Weights of a small transformer language model: LayerNorm before each block, biases.
Each number is 500 + 25 x the weight over its row's rms, rounded and kept within 0 to 999. Layers, rows and columns count from 0. Numbers have three digits each. The size before them is the row's rms in percent of the matrix's.

# layer 6 MLP up, 896x224, rms 0.0618, rows 236-360, columns 0-111
103:509499503500461497495525501494502449486541497480472473494464464466489532498469482490514461482536483495478475520505460520470521518494542507515563448501478491463480520546526509427529511522534498487500520536491502444490525503467516489527475545471499465488496503506467513488511469491497517522515515516473459508476551476542508466498473519477
101:501442464469490470531470533452522515502530542510453488547518530552479510471491462455499500519521495484510545525501479531476488543463511459491510479488470499498470456481505482491499479469514490468525489522488518503490477497528476507523524537505502516526541492515525507514489516474460519450481498517516526486480498527524514493516474503495
099:492543438534550511538515473488553490490504502482489491496506480530509516499440489523508498505515518535511539509515482504483512487471523493518501497469516507497504531464513551466444443484486511466516490518535439486505500513479477507511526476503506510529516493472499539514501474479529497436511511432521439521491473485516550442492500471467
099:509525524493500506483510476463541515468493507485482497481554477510487486457485513514496506514505489471545497501469511540483480526469524528471466540488473520464518495492521527537490505520502513487475461516502498503393498483506467494489468515554500503517512499510542498542504473512474519509494503530504524487499475496578495474551491523511
114:577474492467530521490490494498511498512531502522492465514479483500507485530527465527486510516500501491514522453486470514427525537530494518504554458520486465515514508514497500496524546450501505461447480486465517499478507497502523493502518495545495491521512503520504521471490487516433508494474480503528544496522442484495476470504481497460
100:502512505492507524517487517463502502519481498482523503522484457521486517512509515478478478507495515488490472489508489528502504523472468531480496536499512499478481503480500490513502502480510478469491517530498459480469515438507441484530519507501497529501493524560539509516482520538474544512477465560512525505514526542501483476530518494511
104:504569479478490498474492518522490502526528490477528492480497530490494465492496507493503477487506476494496573477503475489492489479486523541451498519461502523534499528488507470474502542457497492494519488498480484543530524477516496473468509515483524523568461512468477474478485517446490490476490491509474491539462493505509485511489456483520
093:472519532538487460495503526456515522474445464540509454451495523528503490499475514483456485468526534500467469505514532505532514512477532497464486502477495478488504482500523525480490529441471540480461515472518538526505514457504515523513492481484515531453544509500471524546508473520488514482472509475466533502499533512478490523436541483495
102:489511507489517485500453468500535471534522533530510505487494473496476515510548452524498491479527506491488486520506539512511450554448501498499491475532506502479500509489520526502453514512522525492491502554504527454474503491532470485454480531495516475472438467486503535509449469473523463517475492513509473521508515485519518517498483516513
098:495511477478482521527486495489473526505467486489531471546498474508498481503471467471522503527507527481490527553486492479468494503544499517524521453507462551451456462491527519539501479485527461471505510487500517499503482471503528527495508465504482497500468464522525527518558499547505523545516525479441482494503464536530522482506497450540
100:512511521514492498494458499504473499510495476538498507461510505512493475467528514506518521473471542517527506501511504525501468496524490490503521506492488512501479500540493532505573462490544544514524468493509503491499460524512499515510456547518448473516534448543490484493467486454558503493457436525500475507433473542526531519439495514517
103:517496464475496507490523485501499507505489540477474474525529524484474509512463476500492501512449478516470571494482507481437510504536511492474531504557517542474485523479465468488516485489554481533488484511531477504478480516539503538521517481523485503471527486491496506512490510548487472555466502485514492509468532516510493485495498506532
095:493501532529485473508506482530510525509529538540522497478478525466519480540536500487530524527517480497462439482452480486514499562475522513465481499488487553499490477460480481514515501545478538491455501487488481500482513512526493482488460488485454484506533509478510490506515550503515487494456468513486472487490515481515515515503514523483
102:512491514494509496518511479504517523498509537471518509551480519466482490506541472525516458499439434476468489515513483496526461490496506494504476502500506501483518534481506498518523504506499472443529475537473470481428525505472489484470485495494509484516531468488483528495482496461488504444443516478516523470465522494495495466523520464517
105:460515544539488518487525504517472488554483491491501517518541515543526531475485498496520453467495490525511502518493497528510520498515499485442497486545497520478468449454502512493558466468487502467499466486520478503502488520563488537467469524505533487484499489535472510512504493503495509513490491479518525503486490519488490478488481524496
109:525492501493532497543491511504493445503537484495521528525489494490473458487483514501525462506480508525474480499434554481535465536485526535519480510493536526554461544491499524506438484494496516483494518530501505516511494506466476543455482526509501490456471458525501497525473499501499471490474463483493528489482512495521474499489520484507
097:526495435541479505522488509463494442475488487511523465477536528489487476479498474514487515504540476528496489478484472488445484533521521506491471478492464481493522503518496484463503538446534542533465545500509503468513517502479480488434496522509497481498512511552492497525502509520517493505457516506490511495479469490546529545495478515505
100:502536487490499483489485479491491472495507499567509509501512459499489536546525469493484452516531480460499528506492487501511493486466513515461473503532484503534519540506495500483509486520505494461511472566504502480493504567429515498501504504488484476492520487514459492533496491481497512469473490481509527547546468474514521508535473478466
112:523509489491501476504482495477488509497534503503518524524501518508470488556482535497496508555470462539503497529505495527489531526511517511502528495517500515532477501471497521498488516510481478521453498494508507500496475488541529499542500498478457475500514431569513452513491515500518513479488429494500466479472534503498497516493495508493
106:542476525483495487479431504493485487479460481500475508509494510556493480516473492509496523504533514485510486562518523513493489539451503566496439482492515506505486479489462481530492480483494531477500452490503514537504513537489484527512504529462453536443448520526490498486504487474499556488457510515518512505467476465479472468502516530461
107:471511510467460477532493500526522547491460440506482464572502490544537493505524512512492470477535490536518495479497510488525492523476509538506526490515530501497442487502515508558488487467511486527495521460526493470526506513546482524478534492505498485465496510514526465486523475523523540506478429490497533512475529557541501505476515485516
107:511532538461478493523488481506503504518485500493482503482516523460519441490495504501482517518446507520484495457471476513498481508475502494520457522482534497499508494472476486508518527495504562497489550481528495516511508499531479528488478526479522480476488489490545525500515509479496474505476499509558482500504501452484496462503488575557
103:487471442467536499462470490474504521577495464463519491499487501456519483504558535546494490480468527514485494542493491471502491487519560526479500473506504526509514491477509517481525492527504522514552481506511503471508524458524471510500460490516503512466515478492499527503477515509466526518498498549490530477532488514506483516515508562504
106:546515506486457443492475527512509523481515517548508527495491501506509503456489533500432435478509453509510506511521524462474514502490503510508502486500514447503471492495525520521469424511484514465468523515503496482499509494488461495490474527461460500484490481528493451453488534528498563508504515511480471527490517493557474490511481487492
094:494478525469463522490472505531503487465504483505536528524517465487498498518484493502478459507504490520533519477524458482493489508495476503511513492504509458479506491492503505474507439494525517510467506518538454499458506483517483449463520509481515500501537428487479481522501518558501476485493478515517485492542511485497492459469514500532
106:522451497504476516506478506471486470484492454476549486463511487487484524544525502479526485505508477475528486515496528495532504498507525509488502500517543493508467469517454497491465530476504511544520518484496503508535502532475511485470449498487467503478519497498487526510478431483492509480510503517524474515478496531458525514441508540512
102:505497529486468515508481532478576537493531502507504515526508497462492474514488488472487492537468498566541543517518486463475531496572481479510517481505511494500491486482522496475474479465490480501482482478495463481471521516516490518534574542480488518519492481475479496521517503491559513500482454497475542534464521484505521479484473479533
104:480552483475497481526531551490497503504422474505510486515553486460501500505500495476530479467504503477502536503509489502517493505492494490487459494491486485485518480467441501538522500518559507520492487517485500555465514538541458436478485541542470469517468491479500513516510511529491486485482516504526510508486526503524498487466454504493
095:491558531509539516496497484510485496471485477509545485511474492521528475486513465461488510500505464550480466486509529504522495505486511504510510479501499512482484506496494501543509526475511528527470497497449511486486523541457495499506491480490514493475464524524471508521488508494431522530535509508458550478538482484510473492483442492465
099:521480520495490488521500531458493520505500519484498472506512460540454477515508478484476519508516485490492490546479461477493471470495481475519513502505471502535487515463522471545514506559513491481456496549512449521502428513534507467491519463515502463540504494496514474503538499535500470500485525455543498456494481501514495493488501506463
098:487523531438498534496508531523537514501537470465494417485564524531491494472517496507474494474503483500483479522532540464482507432482478518429551523480520512578528500523481496533489493495485514477513460498537515463508474464509506504494511466495489553495491505483525498506483484544514507508486493493510501483495507510510477452534499517511
092:525470476510487491514533456518463486543496484565499520479467497459505540476497505462509509484499528474499534520515491508489471476507496544516509502490522458455501520510485478503499513489491455507559464458484491518526532504493519496528481507469495496458490492523504486503449478522527515482492524501486454514453494467500495534495531522527
101:494565506480500543485531529508505504469539485529502497472498506530511500501484498555492450445487477550502476501502441512535505484503485468513523513486499451523495488477509498521492512469547503516522508452472473495473488475481462501504518502531520506442501511501508480479523516490471519512488475518513526502513487481521554495490449528491
096:493490494530546470499511463504505490475499501552524515474488519462502471504515495509543545512476504537507542525537495525483536491460550533441480498493507562476465469471488495525538483487524507519495514520497479530516511488492513500481504473505477504493479433521538507495477480497521486469538490480460498522531485494505474469495545476502
096:512476468486511504509471444499514497568523462541525488461460480493444475513498525538518466494480479504520478502493474535445487479492519513503521479542487511485529463507530484514502529503505459491491467513457527463472522458490520526497514507487482466503480466513439534476551511506489544520496483506495518526532540456456498474500499515483
098:542490534529468516522494514471554559496453472523445463479493470485487522477492556555540508481517490459537502495508490542552493476498490537524507496539473524505489485447542495509503492543496491500458494492521493489507534483522485508424510480456505516510467504469483535535526498503512505499460491488449516500516501502494488515543449511524
100:472498547504545482457514465508476537474496476512450490467504482475460481533510481499477483502494471499469477506497485506494508515501511526490491521493489471521513524510480472533494513468490488455515539502530510522458536504476481544489495504550492514515479536541478512520459486467501474571452539440447479506484505513487496519472531495520
100:460499524489505516478480499500509490522539526507492496526483497546504495501532454519475482517476510504468505503416495512490482530509539510500484493480469506478485466485527539575511476464494503485464518501484516473519497518505471478506460499526512494501539503435518524534453514512462534482485496507463490509507452493560548500522486522519
099:517492523492505510520493474495504481540521528518519499488502474507455478486505481493535545530508506474504503515489505509483505514554492528462499528473481539496480554492469487504504494470497479503464500490499501480579507528482502500579497461492516495477516530517519486511467440505499508540501466487496513544515477495506479511472486516474
094:471517477528489533503498494496473516521481479484535471487533497498464503503478493483526466510513475491510492529496501495515504515570490474493487464500537476531540481494516515517499494529509518510459503497520504536539530517507473485487555503485501507448526543494456517517465502507493475518473510472543523484482520502539507550511512520465
100:440475522473539471507514558513529501465479460542502497521549504504493498456533432486506463527511502532507507512459514474537496493532477505488493485486483490500487505503492477508478529537512466521481494483513483504498517512480447530528505528500497447491544509543463492463525550500501506509506489502496484479526460497497531507549504481510
102:521481529515497511538494498466564506518475480509525511441478483491499504455497468501532526453475496547488559466515484515502496515525507510480480467575491519512468494506459493517493540511503455488546461457467476469521526456496493522465504503540490521454540455538461535513552514460504517507522449502497473490508474498509506480473485539476
107:508506571482508481517497486486480523495545503487501514508531517468504533488502494500483501464545511497530460504535505540497495460500516503483477470521496590517532497512528503505485469502532526469492447483499459526505509507540487503535550450478506515482506487483478527544501489492515519502480498488492503502494485470506523500477530482458
099:533515508523486514466488498418482521509495496498514519485480468485495501518506457474495536510521504503458493514470507484499488543535502512469513506496543545493486512501499581537489516492538521499547529522537555526528519498490537532492504537496502506531523499487477490516493458476493455477466517507547484538502536481525503465483502492475
104:498529495486547545487516513537489468487500465472509503448504498497484536536555516483469496475510545488514510489486489519515483523491519519523472508483493485512481492508495516511498471507506518517508483533500548442455503521550480545476567487460501443518466435476498571445494518521526498486524500458488529497495496476521491476489565486495
092:518507488526504524464520494526511526503483522498512490462450544491485471483526458506553525553502494498468480466491469494503473477539513527499505507513522481518500467447503483476525507439505517478527508495499500491469515515509488534506491485493542501447516523517544500494539513504503531531505486487475492526456461477484548499489515478474
084:481486527517458552523505494482525501499482465519530541525498506521470497488460505515480477488489501483475511493515483479487488512506473508541468472524466523505544548491499478505518532486495535516524476547480466478504521492512484493472483487493495496493500499522505468514493519538506498521538543483452475475483488504458510462539545491500
098:495506482488523481542492513516473505523512504526497522459505500516515497462538490499519504478521443472465480529504509486482444470522535537526516476499514502525494503528511535445484486452508487497566497514473535493471530502501492504497457475483529462456478526509506538505495515476492527492495478526465508521524524459491493528492487503516
093:478487534493473509500474518496521503532493543486506482515503467475484494481511475498484472505462473493496513509475514475496503466481505506510524470504460493525458484534515493473514495489485489493471487499538488530504495544542508455477516573544493522484529509471484523548487479484517494475477480497523509518484499519512527495457501457471
099:502484528478530484510449508487533508501485498477495488499476496441540529480537474496517477525495470503486479475488509457491521489493506510487511456539517543518489502461467483534476507510547505500476523505451473525511510513486477536509518552535512472484529474486530496478521500515503462518495524496524525543486507496496493520484495520542
089:488495504470488490479507546458512496488536469466467501521492491514480515500459476504547480481487471487470515501528493520499544511481485474514497508551533504529543507497489490485508491504519481485478513508524495495497518521547499526467511545527548538522518423512460479536471452483517499456483517475520526492476501514509515450507497449510
099:445520470481460481505481522536513521477493435497502501518531535514503467482502510495548534544536502523524493472503522543494471494540545523494515484523514498528504475503499522519527535539489508484544481513481516501528487482506509487481540503554499466459511480500492553453505498504495485510476524505523488503531482496532478488494467498492
108:538482480503531501504506551518515505445454497520498489516467535547473464465461474492508515441480472481512493503494496528518478523500507509508536473509508500569490509487512516497461457502491445495513485485527486509501494475458471506472531542455537519509517498468541471534501536530504501493509550483510479493500516544516503490452469476513
102:463477495521549473475477451505481463535484477553472516521498524503515485498453474434524506510484539486521535482558536528508514484503549505462474484479469545527437521482480469486469484490472501470445505484497478527501531505522491538503502467479537500476503488464479462515543513531499488458517493480532478526504490499522480440523505488533
086:440465557474533507470507505477489510522534495482469477491495485481512514524454507476530496480509531483514541500489538464508498528463443510495488441460521465511479456531524501492516504512529530464523443496466503504538493549522455476506533489506487493505515500472470534546487488556488486498465519478498445481516473497470485504492506477500
101:460520484501510516544489485534557523504495491522489495480531500482503468504428512510531487503521515486487462469516476474497500495491510473516507492486448543474480508509522498556533495525509522474505464489474466515508531525534517543490530510482487482505488488526507460518504473533529451494497484490519474482531481458514453488500443558492
089:469496506520501473485502457460495472523477513521510490472455531499456492501494526484504484461520465473466507514478538506501492561549492532503483488465481501496508493519444515502502511507473500443523483489521458495479525503503536512457498503550495496499511472482520549490481478537490512491517496548525471511476488512504490513474471523515
095:534497458457463493515556542514495494475523511526489533509525479547513467493565496546497470463451508491518551474486453512540485481510520520520521487469473513483489461526473492481537503466506491501527510533531484518521504458504513494489518531509470485516500465517526521501494485483519519459511490495516524497476495485479517508512471520524
096:517482512470540488513511484473465467481520526571474538486535496481492532498516468472504507465525517483456489532476529513476518484490518543494475550472471520491517482511458474490531515472499489476510480477570501494522525497523481504518515518440467483505507520492514530490477495513448438487513477504510535493518490505561476506484527515471
095:491497539515514458513494485525510469479478464502517498535522489501511474499491486519465466481515501503519490475448494507487502523510514505508511519508561496466553536477503478519479488520489497500536481476451485511527505508509512520486467506503490531502530490510489517504479457514540529508467521501523497518477530493450471470474508508566
099:508495480498504523495500529529524452481490461451477490499503497533486491554491510531491474465490486487557520488490518465540490508478519487510535521464542439464481515478478519517474498491498498471505498532507467523520455508524495516495503519512524517478519507498473484521463470503539473519488501483502489511505470519455531489470519495490
100:511518492526569531509481536475483441475448475541447517523535523535470492485519507510478542469481506500467480472464462538497517501508500514528497522472513478497489501493498532482559473499505497522487532486521482499509522510523484499503525508495504485495518519482518498471557463486541500494526514490490529466501481470529476494480472522511
100:496526480531495523485486488489487480470479528526447504520487470495458497477494491527531481497477507475454494510456510484458496549494445537448491508474487565491530460496527474503459482472480482453552515529529498512529494480542504508497525490476527484479502535477494511499506530536495474471490479491480517486497513510539474528513543511514
103:504498515520508543511533438557529487480509499481539441490483514517503565453521529512455511499477482486507488526502549499520443497481518492492455491468449550507482505563485505524482507489444497494472498470528546491535523492542469513489481521477462467456524502456512495514539471524505529520473499504517443483489529513536499530452537526503
108:491526526482510471498468488473565496480524509492505501495464482491448507535498509450486501491474512503508490497500497493475525508500513524487511503505460510537493489519474540500480515457511469492490521491487491491500467475508502522501534518452501520517520513468488511497493519480555456496477519459469550486463477477532514578513487501506
098:583531514518538490473492503500531527489490466526505541498502462546460511526526511506444498502520502503503553483505456484525458535476481532527538519489527510514493477499479517541481512483488514503519499551481537495478491463476513530495529469493463513490506483516493474492476498485494484498486509537521485537481489468516496522530503539501
101:521535496496493480502534502492498483534524456464529477456488556513443486522509532550519502502486470511455499503456483524506452478449472462479511457474477503502497534481527524506514509463548533510499526471542562458469523477516519498519491518470489499535516498526517475512541485504510487494511557483503500502519504498498507488542487482496
106:513514441518536488549520489553465491536516482462473503505503483494504512490542460534515519505494513488518537503471480535468509528477506471482484485482485486505497523499517461508502444473468416482489511475513525475514530498505493517515506535490474519544488526525495494502479531507496519463482541472514531495532564484466493514521500481500
106:526517476504468540469537490440533519479480533481524519536464505508478519540488492496473468442520475483521503485437471485479486454494525515492549492486536526521507502487527497520526525505516482446517492455512520543482490541500466503496433526503478482482480494524492533498503530490497501505468496515518484487502495535475508490502528474516
104:494485525532498456541511558465500502505513501519500528504466499461509497477533460448536517498505464511455516526489492498525492555467533475485494507496477491492496516507476499498541511534511496459470469464549450515513508489500476494453502559470491514519490500492493460515470499506531503523533462525492473490483543482532499496479476531517
110:464469470506542508520518510494492542492470446469511512511480498478520503516497502490476488500537435516498471522486528518511512502475515436488511537493497513489513525435490542552477488514501449510504531501514484516488561513522523471508509506514494486482465508528522495505506482489492528457477539489490499479531486471470527539499511485522
095:539480479472462509510514481496538515493462528492532484493500485473505505517498520499508511456486506498488532563510518520509528551478535478514507514517474496499505457464476553496543532493505482484513510499558450534485460518503473537535477498495512481524513460514520510466440514460446535495474498459511536493448480498481498495512454526534
096:487489527500498533504522467480479515505511480505484497474483501521478485506512496538508486525497552507465530455486484530476518485537442520480481488529502454487509466487556535503505524468525559526512541536524463522498505502502521475463474542480484532482502506548489532513507495426483528502498509482448496472510522481503487499509470520525
100:511482530555519518516476452474499516524524509522457476492513526510495549462483474474536542503517486512446464476466456462534493481472511508496529434514496539527511509449505493499478470497508484518476507542462485524508484430515456537500437499540512494526545517466496458506513485476510526507550522535518532520500489487493457533521477493465
101:518505527521507504530509490504465553488520493467469467521505501504506463517538498532512492504484455486522479506478531528531490480438481490520501527521481556502503463516521572527507502468475462481520536493500507519514501497522480456505513506505501483469529484537524543518467535488453546517505479473517519471479509525496502514507485515509
100:488526479508486486482474509490489522511495501475530511516502529496475495470470496526562510472546503501517472489531461501504493509476525494484497533526533507528529516482529531508488499519531492443493556451532439529502535485504494511505514521511456483456501486530505519492466486484479465512497457516482508498508506541470519520497471483499
094:482518510477479466493494538510486470496499473515492478495504536502516561479527483535519463489512488522493427491482528522492472531534504536469505503537508448500476484482484505529478477497519506469510536510506500504476480503482481520492498468482532519510438533498504501499514490507497469470474548485474497546523539504508480550472511503496
099:459504468522512475552506515540529500496488456502493514433502482516459487491485505488454532520475442478509507508495501493510516489504504483508480527477505531520560455508485496549472487517481544472505475499515470506485470530475505572561445510500503517462516490526508498515521480488458509518501534468491509506472487510531513543518505486497
099:481506480502505526500448479517507526503478466519485496493488506511477510502501496503475489493507494507491474521431514516484524493514472520522522556517476472481457475462504518455506505510488498483546533505519539546525538501485502510534481530480476500499525497486554489523544467498499517467481528517515452445520489445484505471562496505527
098:541518496515469478500496531479498443501498496475483502462487504490522515497499482481488470507498479514468481523520500465501493523466549506498478464508456515498532530512469521512493502497512556497472464516523508523468485418520493515480541498496486509502526528524460498481502485539508529494450491530494480484490489493472511481539556514492
094:482460501528505468568546514503530524494488510484485522461536470524508526527502463505503479498455491502497517535529506484488514534458501492509522516528527504461510480495475503470474460470539494479488542479564466502480485484532496501500467511494492497520525467479534497467465480544514538470484495531509483462499509469507523495508476510525
098:477480525504532451517528509484455521522517540484504494460498536496491493445476492472505496518530506487538480475493472493474546498517524509497484470483515496500493554487500495473506484508509480501503486491549477464538540490497494462507466512504499484514484504558480498535546545471454495521480510509551533489490479479548519472519522467504
099:483489503507524477492528524468492578516559484487524488483509507505502503504460485489559468458503488468468459487457522545482472460488525506491488514498482537500541470514464517552542502505484529494491486495478464437509441462491462505501502478511496522495526504514520507527486537506510495510523485494510515418505434482541487507495503466491
096:433523478444554519499518543503496476514518526518482508466479502483489488480479515488523493563466467527486455471503499519503489504555475499511517522522509514483496542490513529480531439483551521525527539545532478509509518537481502552503499490487487494465543524516477469450478471505513511469511479526521497517453505519509515494499507495524
098:553483487527528495466477520512530530513484503511509514458506552507508507500513481464476450501487502495535486528522473479502483519430508497474490511534501513493489469502516486454543545513480476483501455492535416525520512507486509494510511490539495520495527528481475499480495508513459494500459531494496476466462519531483462458506521537523
091:461477465501504568529510502563525487489451496484506493502519518490444487502487463508465524494511465537463452464525490485460497504518504516473501495503477529484539501483507494506505531449498536505480508500509461521538496542493496486506497460569524472464519463523496499534465499468467499449500477495512482515488494510524496486493534492502
098:525502535452469507469529476532520515514500472509498506505505529511460482475503488477472520443476504443528527487528484507496475484491485487505501492537466486477504514500486507524511472497468526502500512476496500514478517495466540520499475505513517533459499500486460490466480538474521496528481519532507481526491521479536501521470491494518
096:495526521485555485485500509519458493497490464466504505492527475508519510511511528506484449469495465477479486506478469476523450504470520534462534483481543553526465543449462519494522506456509521457534507541485476481488495489481524498498519495519483498471513468508487500515451514460528522522502516492500488483490512500486525489505434509533
093:455473540515509468500502488539482491508499445515506513495525526494535525501524467533493469526487494501507494485472509504494473536514505517499488479483483510460472477558501525525491499522534501508451525497521473459540487519498489487499495530514532501515485473516494525484510528503461510474471528578503466521488501518494446425510512502544
116:509510497476509542518512500491517510494557423517527513520490575526541518503477485539539515505504528510528473471481475523506517477516494508458467497532497543472485471495498500499531502474517535475476512469507521504514510500523489508545431496442492496516498508482535498501475495483488490452470478514487418528504470452473519508464507492573
095:488455523466488455504491479526568494504499487464465487548488483461539489480471484474476466505485502449526523457498490529493487535477500483423551480528520476504477519464487512500494535505532474515449538536468467502526535500546545507496500541512531537483498478526486462492506499501502528440444504524475478542485496552534504559498493479508
099:532462470505509482505544507486507521479513455495515526502495511517474470478503516520481500523470480500495512481539478492452526517518504481444542483484522497477475437478517511520511527525490547485474479499491483470558466562537513467489494493513450517491480454492514522484539479530485484499445471522451472498463506483535493531499493493436
099:443524446488488474507509528455507530496512492456519484547496473499485518536497461487493523508479486486508516482508490497517499519488539505475518468487530450476517493501511515538505511486539481524486514540546479470520491510497462488532503509551489491497476485490531496500482495530552471485463486436477506511488455485519495516511517485487
091:520511513486442522505551514499491552525508520515491518507443580456496504519535493506513512472498486530541516484452464518493464506507521564473466497493512489495485560471474465539514524501479470483478511474503485505509516486502496465505516478479470498482478505527469509482523481499488467508548488511517500538479511466518483566512478505539
120:514493508546457474554492543470444475476544537497496496536484522472505551496502476482519502477493511500487545537470487475490490537477537501482512472500462494469505481455494506492493533465533500484484466467522457513546493515499483487463495473517507525538504489517494469532458482563538488500493502477462489518474484457515496481483498469538
098:537467528491455447483529533505485528481520500480543488495527542468510503522523494516475518464513495470525491457455496510519461490541497521457502544525499540536488534531463525525507440496470502509527448512498482475501495509535492509537491480482520441452527509532482492467500474491499497546481559490493464521513487467487492468476507505533
104:468470510538507515517496500515489524489519478540489467528471471481504480506504497499537470494541478463506523455487501487483501469495512523537533487508559531517468519480524512499426502506489519486458509542450515524556553539569461482492485475528525508532510482529534495520508502515469447492465508497510486524501504505535473472544476510492
098:493494467510480481536507452504513498500512465517529509480503529490502525485524527525504504463514500469480522483462507475484488512503532543496479495455521496454573500469490505504533505516467449519486482509511451501520516483525487537486513488482446494550492495467489500489495490525501500470462484519475546518489513520477479527481443436506
107:495551494507501518474489498453518522479549517485526512486522525511519462509504502511488524498525529480475554487472487471468477514475564505482496547469509506511501469445527519471523566455475506468503499478512533518515514500494493464484512471496484506475473475545487487481462526514530553497466454490452503472516495541516463552560499481475
094:520448497518501468489536490466530478507497490474540506482458482535521474504495497478521502460522443450475489552500521533499503493522502474529540509513507519528514524515492517483492472502551479469522475480535547503483476519527512510475535515505537489498483506485498482509511479476473526535479494490461494538500460508476486501506503442481
103:512464479480496506526502484513527513525467522471539470539489518475530507488496476487503457528519486453500502487478523479524491550496494545541488507528494513448580488453502494491435492485468514490525564512480461492539530476521514459451500522519485450498535512497498510542489558474550529489496520503509490476504507529502519484493508504479
103:476520520543531476521512503572448488465470488490472468440481458517500500520520486522486524512506487537540525502485536499483491511491477457438520502491495503538557528461488518479468505486536515482523496536475516504484469476497509519513457502490548491494503477531469507482496521499506535489473472502470500533489468511492506499458513517479
090:514507494554492474434524519493522477506475436488479497485508503498441538464510505475536477476465493467484537498489512519437505473466522501465534497501513465554458462509543528463495495498503494490524495476468475450494559513507507489522495509511494498485462478507469496550492467472456505503527499523533477499546535509503467503494527511530
106:480530472569475489455506480513499492480498493531467498485490507497473502525515513525498477520499515534492463506462488499494502504447462483478521469483491474508539499459492510543510533497491487486510526503475487464511543507500502543463516527513463480519520515452533547511508531503488471529478493518519525525495522453506538469559511529505
096:497493499531499513542505485500453504490493494472512532508479497510510510496497486475541521492452482473523530488481525502524505459549467516509468479493483498529493531492474510537494467499543535502491529485503514555471478479501482550542517521507531528515487514494510535456505479494490532520479448532508529502489474482509425511474444520525
099:468475431518458532464480522493540486554525485524510478496518499442514487473525502527546432486492469489487507530507528536459461524511477484487489505557534515493501458506504499482518491476507478477498520486505509497536497474531431505515503484509520529533512457506500523521509511475497463503493537498480507464475547536518478481500510532485
104:515453509440498520539493474539436496522518510509491483504516489519471503483556470495478470499502501520475481542493477491514477506500541522441513534509495494542442540488526487541526523499546511504495506529505470505526479495503498486519486472502538543488486476494512507502530552528509502480517508514480529456507514489521448461537529512500
115:520483530503515478483474473474502494525495525544539515500522497489501444522526518467520491491506541535499513526502514465505498501458501534509539493508520528543498480471504474494464456508500446488524475481472453544514536549530488528497501542490476540488474496481511552495487463469518505460501504560535492485487515491492473458509527521506
098:504483489532494477518462484532523507431471517497476508511536490476472468498535483458526461536470552496534501519452497518509481518494551538494459501519513502468539512510566475477469508473470472454487492486504522533511497515527518484510544490504483490484498519485491501464477484493498537481453487485493491493495522496514492462525495494505
093:493501488518536508468558509563505528519508517476480463507479529498471489549589488440485519509520472506493529466535488478517499540499486523462510512464533500515509514481506496503523474492514553523528521511485476518432477496520493530540464497528505509517486534526482537520492513517527506524482482486483455491506479497481524488456505462516
091:502486481483460461492482489510485476489433505487500468481526478490513504487524487487497499513550518546538487471499527501502499491527530557497500495468478509501501506439499502490456486466521498534511502491483470532512443519500497486504520466492512514463533488500478503523494515512507493443491506544530503514496548513509493477487486555542
124:477518513472511501511492527508492467521503489474568530484509533521527486500468427507468491493516501476495486532492509510475496469470533495447465536502473527487462471503507504479521546512541476493514477482535428545522531502473518483500504515458481469459505471509547540488511496474502509510518459480497482523528484490543532508484499531497
090:506468487483481529506476487505481493495502492491494500536518516541518489491474477502490458518464512511527446523516514449513517517525472496466512500513467489505513534479481495560414484525493521454517474478520485538502499491478551517547514527514489538467529491515516547509476501510510480476474544488522474481460509497510471492485526460529
104:533504498498532518557464489517475502484492459450513503499479495483479522495494484469502524521480522466470473521501487494497511502480487520498502491545484472488520473489488524528487573512515494498516487465471517504484501438554511441464488458479479505506530498460504492506479544510481538478479499504460527505446515536492504492513487511517
099:525508476507489491508456492470527482517531541511503507494473480504507486445495490493525491538477468519534481477502499506461492444496531488497545474492488498503534498503493465534500512528501476460497479536514510477537458472509478532502513506503502484521509480468494548524477488493499536476467517517533514516531532489513457443420464456511
096:515528512539503510462497481506467523539508496499523495497530526438520501497517522538504449464502469478467469547470465553483483518507492483507495483501477452508482482492527510501481495492489538481542538532461500518495522561484494482513552510528525542470539489496507487509487542500502496568483530443471525513468458526489455512475454479519
098:512512523505510467484476498542500544526532480452520474484508554516479521481492530483499473539487512472482543541473540500511495499507503505493484494506531469530489553504519525470519463471554486499476484522513491494511501467474522500504498512525502506460479491491474440495481499519481530475462558493503504566533464508493496555502501514511
101:533509473482482493510475505502497491524476510551465521487508488470479542532486520537485490479478551518496497515494503518537440510460531466506508527533523550486561521477474535503484499533519524503503497475490507462504492471536468487555507518464482459477509478490487513491513526535531486525505520503474532489479492486499537550497492512469
093:482509504530496540489515498514530501526470459508496500526470482503536494445536487528507485494536525508491518502528490494477487462522452498514536470534466446500521450519533550494487481478524489488495495453475511516510492507508490532512497512476530494499484447459484522477519523501517503509484503504495520519558448476476461499458496504495
106:495472501533491476455510488524493475495480523544533454501551545481452479527514491525524488478537466518502491486526569460482477513477517506499489476492464467520504487470522482464456469523515513494508447534501543528460508488479511500524474510492512518503522507545526486515520488506487523461518501462465517460541496530509515525534514470506
101:550484526502541498479511500551542504489527466456468466528494495502459462530484490563459479484527519484501524535495562508533481528465534515513490519477518546534502510466493476511505482482486507472467508535497463462502499524517484491473513534510534490508488492536477474464493515454503453512511504478505495454470494495494502477517501518457
098:456503497460437567549491551519475468497479511542536444490536505508454460465498506492509472496484495535502495584482494502504466448475498539478488521485532506487486490512494508542533459455481481510489488490479472519483520532508484527525496531484497517516465479499504515515471462531476552511527502528490488519510490553500516498451466506489
102:501489489522505524517533523475498497498505489492511498500506493458563537507517508513481464523500544465464482508523524480538524523472500501509464452506524479480455463464511505521483457469491508457519522513516501578479500550480506443498484509460483458506446516488555473508497491516504491501508487513463528475461488473490508506460473505541
106:489462503511506543555514540496454499468471431459478508500520531496520511491511484463543478490509494513519537492474512482516479484528534476517507503486456491505502543516498533471539475525496454497521500492547505509515542477460530487516450520524510482497493507488523495465519501468528484495465473508480515517519473524495516514479501466533
105:571500504504496526519512459485460504504515483493515478521508503493516475492525475506478489508508497506456507542509517494476516495544520558487513512494464527502470541486482499502542522498516508497509527482487445513481511557508481526516512497486490488489509491466510486561498502460459507490494532490523555440511471485541475526489529468519